From a checkpoint of a small transformer trained on Wikipedia: rotary positions, attention and MLP in parallel.
Each number is 500 + 25 x the weight over the matrix's rms, rounded and kept within 0 to 999. Layers, rows and columns count from 0. Numbers have three digits each.

# up: layer 8 MLP up, 1024x256, rms 0.165, rows 700-799, columns 192-255
# down: layer 8 MLP down (transposed), 1024x256, rms 0.164, rows 700-799, columns 192-255
up700:528541477523498506514491477493496496528484505474495528520467479533517539484519483508493508474491453548463474485490481476477541514507476489512508467522491537545499480472505523480512520461477531
down700:521490484478499491492537507498541516498510521495481510490475502524492546427498490481485505518499541543495483503520489476518509486470538523513489499489489531493453474493492507490482497497523455
up701:523528481477500517462512510528523509568509517498489530510531495506551520481486496436476489500516511523474484505524465509502460513497509520520532573492503495464491502494523543493513506440465480
down701:475527479470526467515533469520477502457452516557491469496463496519473500499494510474474486507462515498528506517500501487484532470476499499530447485478436516447554491501492530485475522517517450
up702:486503483534476501513545494461517521480461505513480513495517486484530499505519509548525483476510490498473491541506498498462489499498522499494530516541487495528497523495487497489514476481527460
down702:507497463484493533511505446501520467546489465508509504504494514501486499497447454480501501541486503456490530507525499516512510494513479510528473479514511520533511519501497531501527505495525461
up703:500533516500552495497529433537493501540504484499443504525493441515529559482526488499473563483497492568531534513533511492530519536499519511501551504521500476460502506521488506507541502503505567
down703:482486445535520498519487520538499488523504447450470516533452464506528514535499484534466496477551474521521490483539489467502505504468477459476515559537491488493464501507476507496482543510480549
up704:497489496463493507515494524494498504500488487504501474498502465487495486476525531520503505495461527508475524529506505538498512481482535437474496491522518473478480515510505515531509499483520504
down704:480538506492516454495498482544530479484520493548526511488505499479494526498520491522498459494487541543485520502498474512473462484509497541483505502491487489479505470478488533502541456500527508
up705:488474498524468508558511461523472496518509491486503490469497541514473511546479513538520522516482474466496503495473501517540523512476485460531511488505461482487550490480497502533457495547493500
down705:514509524476510553471488521458498495492469467465492479495528449492475546455521517541504521514479496519540471497498504477485481532508482534473521485484492485469516521503507496510514489478505480
up706:532458517487486492549504551535543528476485539517497459490512484489515516542522548537475490470500460498525473493472476551488486538513507502504464466501493476512481517484483502524482501528523492
down706:554509500523469511521488483528484505534521518511469503449503496448511509491508506517512467499531517508492459479517501483506525511471480516499495480509483453477488534505498517515535441511487495
up707:515516481492512515500505477440492463526522482487488492468482502483546525482453511516528508503498546494513495481519484500497560527472531490495478522481517538490522508492514491479523514567490551
down707:499508485457485503461492472514510519526552446515522487499491487485508478488520447485444501506493477515517474502515516523493546535485520495457500491487495509497513502515536507535474541498486543
up708:483457476457485500496503512518550513533475443503511572483543507506490454512504507528489519498488513485518507507511540506520470551469454491494501468516539488464457466513487483515485473434479477
down708:498508482472518483489452480547523549517522509490537504479496482505506514480505460521524537503521457500489496503519498478485436473469474500476561492480483499482486513487494485509462441499521458
up709:489503535452506510468505505503513482489478451488496533545530534515506509455508500488516489516482530540493484509473494438508543489490508524522479479555536486444444482524472516497531513528449474
down709:470500564507423502529526508492557498484492445485449494519485528507501538483486488517516545493519470535495498490535530482472505477500535529541458526499511570554513465463483527540525514506531533
up710:521457551458520452504494503518479513458547503477515509514509466497445523531505485496512525518520520479509535474465506520510534464521481513488501456484487507525459515507484522495487459524511525
down710:495497554501480507531501525545476517531453491444484500477458520503492525476531479443492492506534499475507474498505528527489486497545491522529485482546443509526510536504447533567494507540481519
up711:530484545505562527542497492447450526512492502482511491525511493476505522522516536532510508497454458501477454541471485497489495491497524485488557523485562463516532529472488508506519487554494532
down711:481525533499463486487481490484487528545493491525494504477513454493499466523492504473513446485475492459520467493508558472519472505496472489520501477470486539544542474452514483517489485513473512
up712:515506433481491536493497507478516495536518476521503520521486492451512484507504488494502518448483498475517499485458520465556500507513523513513488529516477444574514499476502520490504459494485534
down712:529509485495509474486519455517485485540505460499518509495524529500464486455522531498533511537522480508478460520479509525518536508480519482526481549509527474481502480499538479537508515462501537
up713:526504529470498536527513506465537500498485512487484524485526519496495500491508512460514551510567502499506441504540490492523528509537518483451505487519514495489537472499485490511490524518488518
down713:520504501465500558536478462477532492563466498511522493484493521495468488509497507521513508515497457479477525512488554505458499466500508479527552513473477476496497494484484538482530489525528522
up714:509535470520523511481543523506484530502539492490523513517501440500471506479489467474434500488493481487511487510492503506500515507506515489529498504507488456517453504496499509446544462531533513
down714:498464508508457504513518493488475502525512496493496522511496468497483537522516463509489532519496511508500519525557522507520505488481492458491462474492462477538460503489493519484493498510510530
up715:499501486508526505492538512488490477533510495459453496502529506500462466488503510510522499506465525476491493531445462495455441535465512496489513494480510546465500497454480485506523511510478478
down715:512526467502513476525535443481486496513517514492526496519485473531473487480492496496539463546519505483526483500505520560522506483501489474445493507507462513504496477504494481521517518543508520
up716:482470504533490501530486515481502466490480512470519506474454498486507506516490488487519520488519473499492531511468528448470467492516500489474498507503465471497502503485491499510485527477522506
down716:520500496480521461485493469488504491505517531537493514506535497517500505489498521480508473500492509488483500492547502530533525507527481533500542529527506494500509496530501475532470475477546463
up717:459523478477494480489476503538526473470528527548524532464526522516535520561533507532497495509480510527536516521471494495507482538551511545527539478481462529493559478516524512530492512524484507
down717:482416475481473491490446503512516510503480482488510512498509541469482484495504520457524466504492505468466482496487525521537498461533529493525473493549465489513466526508508510482513495535477470
up718:549555521491474533525498505486510487498520502450498533475490535534538566496491510560487554490496547559506509476517527485481515480487514478497505517542538520451473493501478467463485512450493519
down718:508497502507474477464505516548482525509495474532530512461530507523511517487492492526508474567525513482506486529508498503531489470508524484498525509464524503443509469473480485528496508494497502
up719:513517550504528489490480476530532528488575508474451496522560479506538452493545500503459488478484505508496516516522476507519499463445524461512527516485491498481505510539493509481492517544450499
down719:460516511486466504499545513471482521540509552499496519505483514523448513478522500460492483485508524505468488497477519501500448470490495502527493525530486532504521511506492525500529461470466461
up720:476499497513543518508471515505487483473520525474533511494522505518531492554547476487508547487505510473534487512509492520462494445513512498504530502540494524513476513500488506519491507540444508
down720:493495494522545548483496495502481507438497485526495500476544513481506515483482508487490524510467540507496550478536491536492483478489493510483508483492515545540482511509496497527456528520487480
up721:476490517518517507474541534450490488504479459497479489457537494509495504483524500525501520491480490549454484538505519523490466493508492478509508462481503461489470498524489511470462486518522491
down721:478498504472510490493509545501469504500479499498530558502501489540486477467501452522520435506480471507493485483530476511495514553488546504475475517479506490519532510469517517512529513541520480
up722:550509496521514535505511479534499502503543544491518513506546538514527536471484513484446500533508516469468491494529436492512492520485515511498465490506468516517425478497489559488522466477510452
down722:518475487545457455497518478502505496498480532508463468545547516535508499557483486531523456503488467523486481512545496504523467493482491495513524507534501465533480503498498533519515509489542431
up723:503524546533533479503441529524507519489499497525518488488529521494483503544476510507480490489453518509501502531571544490493448523490535450526494526500469504497505517523527515496481462537511479
down723:515504521468533521516517538526519467451498508502500504516512525477486486470474515494506509440516504479481519480488474540463548495529514512502502525499457527470488486522520488512505473480477521
up724:495491508515507513527454468504532463498524505490520509493478508520520490477516490503463505512465488487506467544524450507450498499500556515499533493510510483561484500534482528514488482511512510
down724:535543496495535499494521516507536482533460497527462450481501502508472497529446536544450480500500530508501498470507502459493488461529497482555511499494507497489551463468497538511489471471514523
up725:492498468477529524473490488504505477488501481507508522509560547495469490531522482514490511501520516498458503458530504497471507493522491498471493522505481516478526475487466492479492513468493504
down725:495495495504479516490486493479483485497508505495478518562525535515501531519464501510506505439548453482525533542502507509508506519499495482500501486506517506494507467519476503525500491502536459
up726:520462533538478492520530496516471508508468482486503500506515503480509477487509509506455533515481475477501517530494507512467521533511503497482504505508502491506433509508471486471452494486503514
down726:516517527504463501483452513453541501510477459486483541517502503470495520499483492466502509536515511503501524496561482473528491535498473522501491480493477537522477472514510526445502497487439538
up727:537522477500509449536501448481538503543486533499512504507465494479461482534494451514537494446519472473458430491506478542506527481450475498494482509506516492507463516551503484530492529521503493
down727:472447514460519445492500474536518516476499480506487508494534473493479456484501470494499523484514501476479506471454501532482526496510489483473517533510504507546464525529479488518482496515507509
up728:465544479498546514510509501487503462502472505523497502502463473501532506515515481485495457507447508475497495549505474527492529516497498501542477464509454441501501525518494478472470446519445503
down728:521545532505496526493507471505497527458523533508505501507465500494537471509483521523538475539456523470477507471515497526528535523492459503465485471512474520505506536526469450515512510525484574
up729:537519469481469543507511492532501497480502523484474471531484497492505513464534467496501519538515459492514515482462477493487496486523507448484491501499501511469437532531474510503425495480498525
down729:532494527475519489498493481502509510510493512487477489529494548478478512489488534477521530505519525518465525525505482507490501528500500501493480471473494519510484448480508489507530511513498520
up730:482488531516492524490486481513480467462465548493454512489510476494543502455523478522452524497442518516489518538514467526509493506505485487502479475491546511501474507517524523496521514496479471
down730:505467513533504491513480464486494471503510514488456449519528519522497510509481488486510498473498505488483544459488499495571521533483470463500501516508471496490484563531511503537475470478512492
up731:533524533496473510459495525499505509464490463470520568533487471486517508521491509509485475488468590489481500481501514526488484505535483521529496502473519504492500465502456532507493516550533528
down731:530534525523500473554519508516550496514438492521500522527501489499474494517534447519520507551478513459515538504499491499543498527482504492472490516484490510514527506501536551489485536536485471
up732:511510490523516501513492531495449487532473516493518520496537508516488508514503522496491497502524478479437494502534517540537520500515524488473498457536503506424455496548484499425485485464468482
down732:515492510489516495485479467467500520508501518477512514513450479488555502509489495463512484466510500511512475484505511446481472503524514514462550518541492532519523497526520486496509491472507499
up733:501490492563486454497568464494496481511528510491489515534490519498467511544503521473501531548475500506538539564442524524549540518489534453503530524504531511529494515527511503585472506463499524
down733:520510486524480448460574460433488473513453490491479488527467494504444483527510495424515483554504484445533511462483508497491510511521512558520478519529510495492476499490462494531512505437521496
up734:543498488578535499502498493507519517549489500449511492490471504494497510552494531566500540513488501551466477488498526522483458481475501510487487541532501502465498487460523515476503484493522505
down734:513498507507508490450514485513522521526523494484524521525457501515550470500487463497490471511521509506500461497513500485490478483482480497491498521528504532524522491526500535537518506461516495
up735:461500540478513456511485483541509479517493487471521493513541473465506528453456505508482492491533489523521514520521480540506521482481523472526505490520486525499498511503505529483455549496507451
down735:471514495558473451496479466513508445534483464503499510557526474559528508477451512504520488486461564524456495482508471501496476528504498493416488521541509525515521479512498523498493515508490443
up736:459521526544471497476501504508473482451494507469485514480510531531505522491478489545506515490528501518500447496475463467477516522495477535500512518487516513466499530494467496501470501510486513
down736:510474495484510478512525513474482516490502473497497489468470481509510481482506488490497494486511470498502464477493545500538483474516506514527481524509505500519503509504493498516518514484560446
up737:525489515504525491466472482444471473504507476549492498490576479454553455520519547525531469534476482550511439520467515497477518505484465489522427531504488516477490472466470494494464486483533516
down737:505475514521517492549476556526465493478512531504486496459467491466506485496479491510496495505520533550446565530490484507528496419522507472478490485469523540498516529498503514526518497468491504
up738:537527520510529540479478479436519460498520459520507543477487481463496511503481532513530462526484493501478480502526490489485491432515488478555509483519523516497495505530519491479496491451499520
down738:501532536507491529479486524469480486515524543533474514485546526522528534491507499501521466579531491530526508512517484479472502507445554457536496511449535510541538500491512490504483486504464501
up739:484489511456533525492495505491510506460475510460507530529492473501476574484536500486519492530487476502517509504515524512521477529490516503475481506521489488501499498502456482532481479474501471
down739:478480509498482516517503508495491501507469446529540504517453477551466484508539496487486492520474489533478505479555551483499454510454474489523523509497515512562482540481491504558471452470491514
up740:489524474535500546537520498472484555488494515470507477505490468497584519540514541472493489493467462508530487497490492471499512509496510505504492532517545503520452470477513481480498485453489520
down740:476468493506551495477495472518529475485510473508507521470498497477556520470476538515486493486516505541484511543467529465490529482507457536489487471479489501533493505478485482452470477450488535
up741:522520455481531508506518489492478535518500474512556517499504475474528514511501500486464525495529486476540523466436495472487464494526493468533467464512449472523492483481481501464534488445505508
down741:508492548496512513492502525479456477480498513491479529536503513513512485525481493479573494511519480521481495503489498471521475529497449509503499495485487552525499455522492512530491492510533515
up742:486541478490485518511464485514439496520498506475490503522508482475533506472522499496500492510463494494511515474500489456486489486464491493505546557502481503464495541495516493518500540493492523
down742:478541477506537527513522495497484501474518520460480492530505454496483536499502535472527476483484493522490470469495532514487493461520498448518499501525491475496497513496534498493494471551491511
up743:528436476476547501471470483542470515501538469501523483496544490525465497519556477495542487480526470521533475553479543456513513497520472526500454500519530480503531546474531519487459486475506493
down743:536487486530528514496476473507511523478532460477525487518508497477467457516463521512527490541492492569466473482525531498452539522518471474548485468482514530502528496557482553501525532469490505
up744:558506454475492487516534491484529493503504521474511504501523536499507477502479476514495486519493504506531550558451461502512533460504499497514529535510509492521545549495479498472503504546499471
down744:520453519473543510493526458486470501466506468478469445494505486474506473525547509541493538464527529520495493491546486538522493480538467469535502474509535499467503486510496473510501489526483518
up745:493495463499520546567450500522479527486482501434470524524500538512470486493516532499528494476510547432536540486481497484473467533534495478515514468494497471514506508465519543472521513479489493
down745:580498494506513511527472484521491564532497489509495530492452550525493536512518496476501474498506500483515496574525503514487541490498466460524496485450482498485549465450499472503503514489490469
up746:529493491470508506504461510484485478504479525471482507462507498509488488494483508417486520507439440500482530457451519491528505487520476464534504498504496521464463448530518523516517459473500486
down746:459473513525558491504528457453530504497541522529540489466510538508424500489551525534528522503481508484498469499478561474484515509502519447502511492514521480565574494500510518490520490512476495
up747:510470493473495483520471508488505512521454508526463533487499500483522547496541491506549487497529531526512495503498521518501481509478534509516508483464517470510528486512455495508485474467539499
down747:495497491488486544508499545509469537521534478472517533490510486501495504514511534477486486515461503475489527508507501507467518502509538489504458513470514470491482518444537486507516496497483516
up748:525487523520542479509502501488499503548478492501551490510515476500475493542516467481506482527482478513473477487470454499483442515522492422461472488490486435496488526506510509479515484462500523
down748:537502478493476517543510496529496511493518497447512524549524501475484476483483511513494484539490499465497493479508467532492479533521456482473511469516438496512484507484520452445511517454511495
up749:541495493477458519515510538540513485453483540481475463480534496435529517497460501521536486495481515450519509507486484526475515500501575470507468510486478537511480511508490498491513524549469500
down749:515464486486508464514512522494538536478441446528479509468485496464513522476533509504494492488480549510505547515463455518501503491471502557556504534490483541495479496477515525519510508518477472
up750:483493516489489468519548480502490545528456496477504545501499509516526502504497545506504426513482522517483500460538482470523434531505531447507494519482465519516499496538446488533475505529482518
down750:496482485505513548499518509510438493487501500511520494508488492516512483563527527518454483453507525483507533454507463501503467489493513489468467488454500513492521487470500500483494463519493516
up751:500459548473512492463492490520492529491510487492545504518467507474528513473521504544494521507532497505509491484457510522484513533501549494488525492512517515481536542493434506503489511499480487
down751:534456522532508507472523487510521510482521464506550469480476490511463524530482505474498480567507504507534483484468516513518502503477500495518513461491503499529534516502512486495518517491474471
up752:507464476496505486475484524470516514514509463515510508497507530530523487489535452575478524550484451522499493522462474504456469514476516539473516456493438458499490445512532538513465501446507529
down752:536421465511506487420476514469508481483487508533485502500502481517463492474532491552503501500471517546521464555498481492508457520516539540479499455524500481509529486469481513511577512486469481
up753:479455490531535519483486516430497525547509444513477503519502507503498557525478480477487511505510526516517462495478488524504463507520489399500451488540555517502520546506500525559509462432459515
down753:499476484550496478510495536553445558478506515435518523490498479488474470415458480509498548515458523416543462494496526529504533480474462495487521545513506503431517462515456488445490528524582494
up754:532525556509513504504510472529531499518472503499499508484496481486531552450520523514474479470468501518522500496499520511534460467492472495497504492507492479494463511464466504558457478542508496
down754:482521521474477507494508468468502522570502484471499484509489479519508499490503498515530482512533516517515524506430516495521484517493521516489478480468499508456482467509497484501510469503498515
up755:498507484499519536546503504532526496477529530526469482489506507504520476445445480492477525474527472483487473523549477482468498506467477488491455475463518508493480494500455498501488481515522491
down755:463524488509543573537495493466489509483515520484513508544496501464470493455542489514480515487489511536503566511499498483488519512521488479535464489479468483497499496474494463542480498532531471
up756:488515489471460490508476527491540544523534519551439516509488444565517500481537481482486482506480510466509477474517483519517467458512489517522509470500507445483473490458492493489508553498490469
down756:525502498477525490483535487480458545499455506511503533533491492533522550496472527529531510479523462466520485440492506523480509465505512491487525480488538464506498483556535530488566571485510485
up757:506514527513518506524482459522485477511503501472504437476481490520469489531523469492510476451487515525500504518443525488480499476486471514484560463491516570469538484509466498466474501475513512
down757:506481515539519500454484521470480564548492511532469557543504519509529528513497487514569544490473491500516459487507506487478513486493502516497471484518511517478445511540495522469516475471476496
up758:507515513487472478528506550509470505525532512477459486514477472473543457499457518485482466473470483504458516475494441523482532464508499521450460476515513540506487520496470484471491503489473515
down758:502527514495476497521472459470522492474511506493495507489479487463478538445558518516510496495495508508502479509499487499513460513541508494508518520504490501516472468475520541537512562529477500
up759:482515507472482482471500512479469492468527489544498497502536500536475513460481499510501430516504463496509511493531499478518523497467498495512514536504512505472484480449505501501484453495486442
down759:473519484490501480464528458477478473532511469508478479476501509468507556449489488464525517492480471500477517511527519520460482484530498509495467488475527525494501446481507525495521486539536488
up760:527549524528523457474551514492509487531483526490492512491538484456468529435527498458527443489501490518496458460486531493510528488500500486460516511482520474498513489505495480524485514480517499
down760:477530504518498479500481549500513481532486502490495557456498459514505529502486520481510496539558544476503484527520517493535471493503456510476463457508512474526476482431527497445486519530501506
up761:496489545522492502504532516458485492503492504495500499492489470504470539514512507499487546500502500504527497528476516496533517499477525458548513527469501500492528526484513487503506450463496489
down761:488498474500525502450475532492478531479474511521486514496496481488502487457511494489496474508468504513509502523494487501485503466492520489505519511470508493501532520517499510484483490480482467
up762:510496495492481542461526524505490540481510480475486510515536512525489513489504495455438525495516513454501508473457501509480500532483483493499531514519495510493481495547503547498524446534535509
down762:502500525517555508495452475520477551493448457453487449504503508493498494476501503545502524477482477490505488520501510483507481495510477486471508487472458538503483514514490528515522528484517508
up763:464519457508489522476545486483527506561517458538512488497523475515522504534519503497465511528492497571502518571537522528479508516508500472505539575506455494530486521504542480499496518517490457
down763:509466501483500494490513478496522460514468514453507509539503520526505509473507504513493561488499484489492497524531518510471461483512517520470486492527489578477497479488503480515499460463441490
up764:496507535503497470504494526480494489501484520491487483499486515499452488530514528513527465488480479495514508520490528487485518484507533516551489521504512507506488525455489515495499486484505493
down764:513490490489482487469500504517486495529498487480475501483489492489511486482514484475502519485492512495450497536471544508488499498467499535490514529501496465508529511502505511511510521489505490
up765:507522510477515494534503541529512515481520496523539483525523471506498515499518480508507493494483485525537513503508537478495507525519531495505474463515523505476517493489523517556496500474523506
down765:491505519481505515468455471523491463473492506514506510489494524495496503468487527519481511515470528508535506516478509497497522512532490485509467522496530504474498507522487475495523494494492531
up766:492498485515520523492502504502487497532469496474503563467564507476498515512463483470491512469501496426500541490514526489476469561507516441492522526551529523517522531528488482505522536504492489
down766:518518430470476489526520511494541473537512476479487474526479509484505478481456517462484460526487520513527496519520518514491461535468539470585538473508514500522462477542472529512497532500504536
up767:508506488494529525506504542481497489496518531493529481450488480494462511496538503510476465488498482521484519480480483504481495459470511474493492525489509480511495490481489487519532532564473507
down767:495516504474485505505472529506481502506474490510489510492531486517518491502500496500481504486517490487465481531518505491501483495505505519490485509477498497502525531510473512518510483486502495
up768:506502570500504504536500523542512489514508482475507483507506517464536472480565529470538529478484507455508504487445485505488522485518478511495500493516490499526518505548515507483530548532475501
down768:506527425522500506506534475484517476447499500507494570513527513489492550506520499500450514492503513505518463487518467484488499496455485493511504546520509499516494504528482521511470489486503508
up769:553493466469479509484533467463503524478471525497494496492513514490517487505532500470525514519488504507504488491481514481450496465504516471546498505532546481473499488526449479520487492512507509
down769:508507501491479493512555484461506474490549489527522536464519487496483498487446534503486496493484472503469507460534542473472551529504503517431503502498538487536515517554528479509558524524518486
up770:506494517522524531528511521501488484498498481472518495513535534538467529527464478507549512521491447504487479476447462510515475455489468531515478479485527478514483446509514482458499536534498551
down770:474498517503531515530497483476496515477470463497482486522525533544458513564514493494564487557474508522466477484538479487513519498534445502496471499442452532527507489514491502545521543567486524
up771:495428501462497511513507503491495465459494505520504495493523497497496513502521571493466500461494524552496504514461505557498487501532514499521496496520508532503536484493503441458483493513510474
down771:498513494504447512527488507474495527492501496469509495498498496508471462502457498475479521518514494490542454514519503550492497521531528490554508449495500548503507467488504496492520515505464502
up772:511498468520512509484492503508506518492478520466515476487499540475504523525489497510501533525518474514515476468450505465486504499517507521509499482492522529488500504480495504515487508487539506
down772:493514541462523483536491438472522492485544495487496518539524503468471480496490478492485477448468567467470524488540510500509530501492498490535496504474502480512483484523473521501499494525473488
up773:519473488511515507504499483457490485554512485493498495498478536518493516508488459510461502536508495412486519480534445487499501504481501452485503505523447491514493510535508529500515512501498499
down773:504499543511476472487476471507500504453494513534517489528490506480497468533489461489541535498523506508459472553489459509495496523491488536472472492472511522512502477502514490550481504482510463
up774:497556511507529487507470509513505454527488513512503490489500494521493475506550471462483494478473481458518466467497565449503494508471513462558525494541495536547499513476531550485505488483519514
down774:453480506506490483536487482449510483554473515498505530468502501538481480488480473490500491530520544497501467470535535529537499500504440495484541472501526486528539441452484486471483523509513484
up775:522480537511470507510484478508527500502470502509475529502507471503488485481538523548529495524499504499480490467511529495478495502495492548484485468479533546486462523443498478501513533493486515
down775:492496541522497525457486489456525499486492483498519493503466456534491524522509519468506516554547479515477510490537507503528485468530502486500491487514451506524494538490512528503506469435504487
up776:525499510521484475521581506464507510509533546556462494513482518501473506537550461520553494510488503507501484499511496505505508545484414535488497503435526460486518490523532508525500540495486482
down776:535476484477453463486504486455456508510495469538502497495475450509469510529502489531488549511463484532527520490482497522447547470495484521540488538477510513508471550465514527519517517508500467
up777:513508458461508548455506485504518488512524485446491490536486517481505540484466519526471445490531564502481508506503441527519501562463487489488504515515520510501507489485447456472506490504475505
down777:543486496461514538536519535505483503468499483504537487516468508476475528491466436504447461527503495487517492512488537514505525532506464482515484521497487535530507562481523518473529490507539506
up778:499514465487522489478524503491519510515544472530515536500492481460511439525490541466512520496542486504491544498492448506552471462488472532503461526498485484511504469569482492525463484481475531
down778:474547533512480506499495451497523497513493501552501456476496499452521530485542516541482550464494449515484472522455509471477568504484503496501466501497490489478570507460530494457484512457474497
up779:509505491482527525494564506548479566507510529474500476517509498485465482529478507516514562530490507520508474465456465518451497536537501517511507513491483530473512505501510545499505548460506525
down779:538513527530526514529535455515488480512480494486445495504504480522521515495488478523507509497518528503462512498506458476460496445502512488531475506495512529535480511517497482547506511471536492
up780:470498507493486487505476489513513459488511486521508490535491505521527551493482478492522519521432482502485503519484491527495482523494534496507543504553517494500467483514507514454498486492521451
down780:483504524514502526486478500490491517497501510540533531510526497476520472514503501536493520494490500519499498528501508519536477532458494532521526535545532470519492490495512481516549509464497459
up781:529510499450505540505495509500506505505451514492488523492549527475489440519546476506478504527545488513476441522516503475477522483522490481502494490533473520485476504483492508514513501488471505
down781:488486530457544520499528581479531488538524491444508494476474539496486485489512519490527499468484500506501487519494511478511495479481488546507444544511483497511499531515492469477500513497517507
up782:534490506491550481518506484542454474488504500528513531498576471523523478523538519483447500520497461497500474506544497501488445489499493509497492498520465480539541489571482522477491476487442485
down782:478478449486513476549514489487500538498488500505507477490531535528521490504510498484478531491473483482569533510450536523547485490522502503544484484495489494467517517491490530483494482518544503
up783:497496480504539523517511466527505514475500489490479513482493438525505535476518527532498460546503494495558469512481493511486476531488517464472552474521513486470505459473478475481513482472485527
down783:499505546495468499498511515495487471481530524486507498506461458497510501505510517456493523529492532511502496475478528502527494506504502520492464525481526461501494484479497515503472489516506498
up784:475484476458502560515514511526477509508498512504485526490500518514485495528519539528448464476490510475514494493483486506487508554468494528518469486581541498482502512516473520464489488483479476
down784:486533458511493524545522481521493493482507469481541487476495480521498503480494507488460518481535468542485516489469520532469485501500547494507504503534493513527494499530478529489506514518467546
up785:496506475495463507499527529501502509473495500502493524470534491505521500489499522496482492516492506506476535508471515495515474495491460464515507487511466486491454562491496532542518482465502518
down785:505490510490507486524494474545488494482503493523465492495581502483487470493465516519473517485514506459479494497527506544495521505499506492485464483524505498485494494501490487506511484487499469
up786:491470480473501501518512555501509491462507444496514460506488532485492518473505503457510483490493546477487490453498498480511460497542519496442498501469478513533494536472475493474485473499495536
down786:468516508532501514518483465523532495527496508493514527483463498449478515543463504483503501525546485517518493491513491533525524480429457519520469484496469514468450504571463529521480499504502513
up787:507543558504513491507474498504507499514536485499494464487484509484478505487502510510491491496503488448485496477487488493530510475520524517491483548527504532472484494511504463480502512508472461
down787:511453493479459495460505498467441527504522525532488552461497476507500491539534477472496452499506511486496498516507493479519492514516540484491501491532454503508523507445514493530569513476492523
up788:507455500487492514493492503470530490454492536529502494523489525508494485525477528458476486482494482478505479511473482464518508479507484519483480534489484509526491504531475531495513455504491525
down788:510509536488535483481511470461509493478495501463474488504498511459484529489479524517507520527510501504528498502501488479511461502520473503465537505561520478534532478506491536496557540510480493
up789:508419503494484490506535469517514475511525458554509561501465470500492483551500466513533494527480473494515505540392467502481530536517512566534517482504507491523483494487490530501489486507500529
down789:512500469494552483524489472487461501467498516502498508507492472529548496551476467526464500464476534478467513511516512537530496514514485472501483523489451509499543439520474507492511493533505465
up790:499461507516502491524531487479561518529578487523501484511505483485533458529498514524513481485481508482501510493481471531527519523516556482490502440520509491505479485475513484477503494485481459
down790:493493496510500527498525486469502513528499498495460512500507471501511503461491497502522523503519528487485508467522436520469500504468481507476536522488487489512502498554526526509531520507518465
up791:479440479520517494512523537460486440476466493473514501484464509523507510477479517497485485488516489512461473520506496486486498495492476499499517470524504492514498522531491511458529464515477491
down791:556532518463482472507504478490523526505510523520470488510518495461500475500485516508503477488521514484450501495522474462491503518527519479489496471506471498496484526470524485521471498472508423
up792:543506490508549512521462451475508554486475484489446499532505465490474527507511488480469499479496457512497468457548502462484525511485509488505497495518491528464507510506524514496474543514550498
down792:535498549514461490513449466443513513538477490523498518494553519527527499507475498479498495509489479529540453447485516514498504502516507500522508535509440527500534500483457483494520486548509520
up793:550480468495501538512479491527542498538471461478529480486516548502493499502473495489515540543521477456495477519501522497482511553472538487510509522518488528508492499505471519500524507457498501
down793:480454472526481497504518466527510498480473456513492464512483514517460496490539453499512462492489561485478509523495524523476443487514494541487526478529533453505507557525550527493522476505531481
up794:545453514496530545500517460538488512503501505534521502449517504527492530484523491514481482492481519498488466528478498493489473507514527516491512477492527471465457457498510481484492539520516497
down794:532536510516481499475531482506501503509536457518544489500478499532460518485529435481521518488485515480490494513537494557512487554536526475482479498526532473560498495488480503473563505484505473
up795:487503470486502516490524540503511521495522503476518499516466517504518488466532467488498525471472481529504484489522465467534479497484513497470544513507482506489468511497507483486504501499478535
down795:538487463551487503511520508503455414489516508519509475486521481541484540493471499508472502507480504524487474494500513456521490453526489482507504497515493516478454505498476536481498524534493497
up796:475510507482492492531453537499500462491507501474492522551530480522461499523461494433523427470435542465472457446498469450505536505503507507472523527426512497550490493491503508465483483497506529
down796:496478501512494496534499524501480486507505502552479510511479505491488491484456508532523477482474558482509509551522501478499524520530558534541504531472529469487513497479523515520506495517515463
up797:495496531512527472495473494475532516481529475510485515518454494494499524553472550464467514504489523530465510489500473508535493514446506521500494497486528532468504510568534511497524455489494525
down797:470521478491519510484508509497462501499526497494488497504494465522528520543507487500499512523499493522468499513454473500475513489489555493494534476482531493492528481551466494483477468517505563
up798:484483468520490481531483468501529511515547492552463518506505491482492546538510528481518526488456525569524509527499482534487473491515527487516509520449504486477531498467513528496501499490538457
down798:494503541495452473522482473483492542539496511464503508475495532524535528491473497511539479464516471513496482436515475476540496498486490520476536514476567515505518499474478475544500491483510464
up799:470511525525497492492516538507508506493518484486561519470500541507497455546459509491471514492514491536493512502513489495499496502469517509520481477512525490521525468524535478498467512483518523
down799:490491504472506560480556533530523550497509511516537491483502519495523479564505539505460528456472517489441517446491513556462488507494446492516459515484499484511480497510502457469506545477539455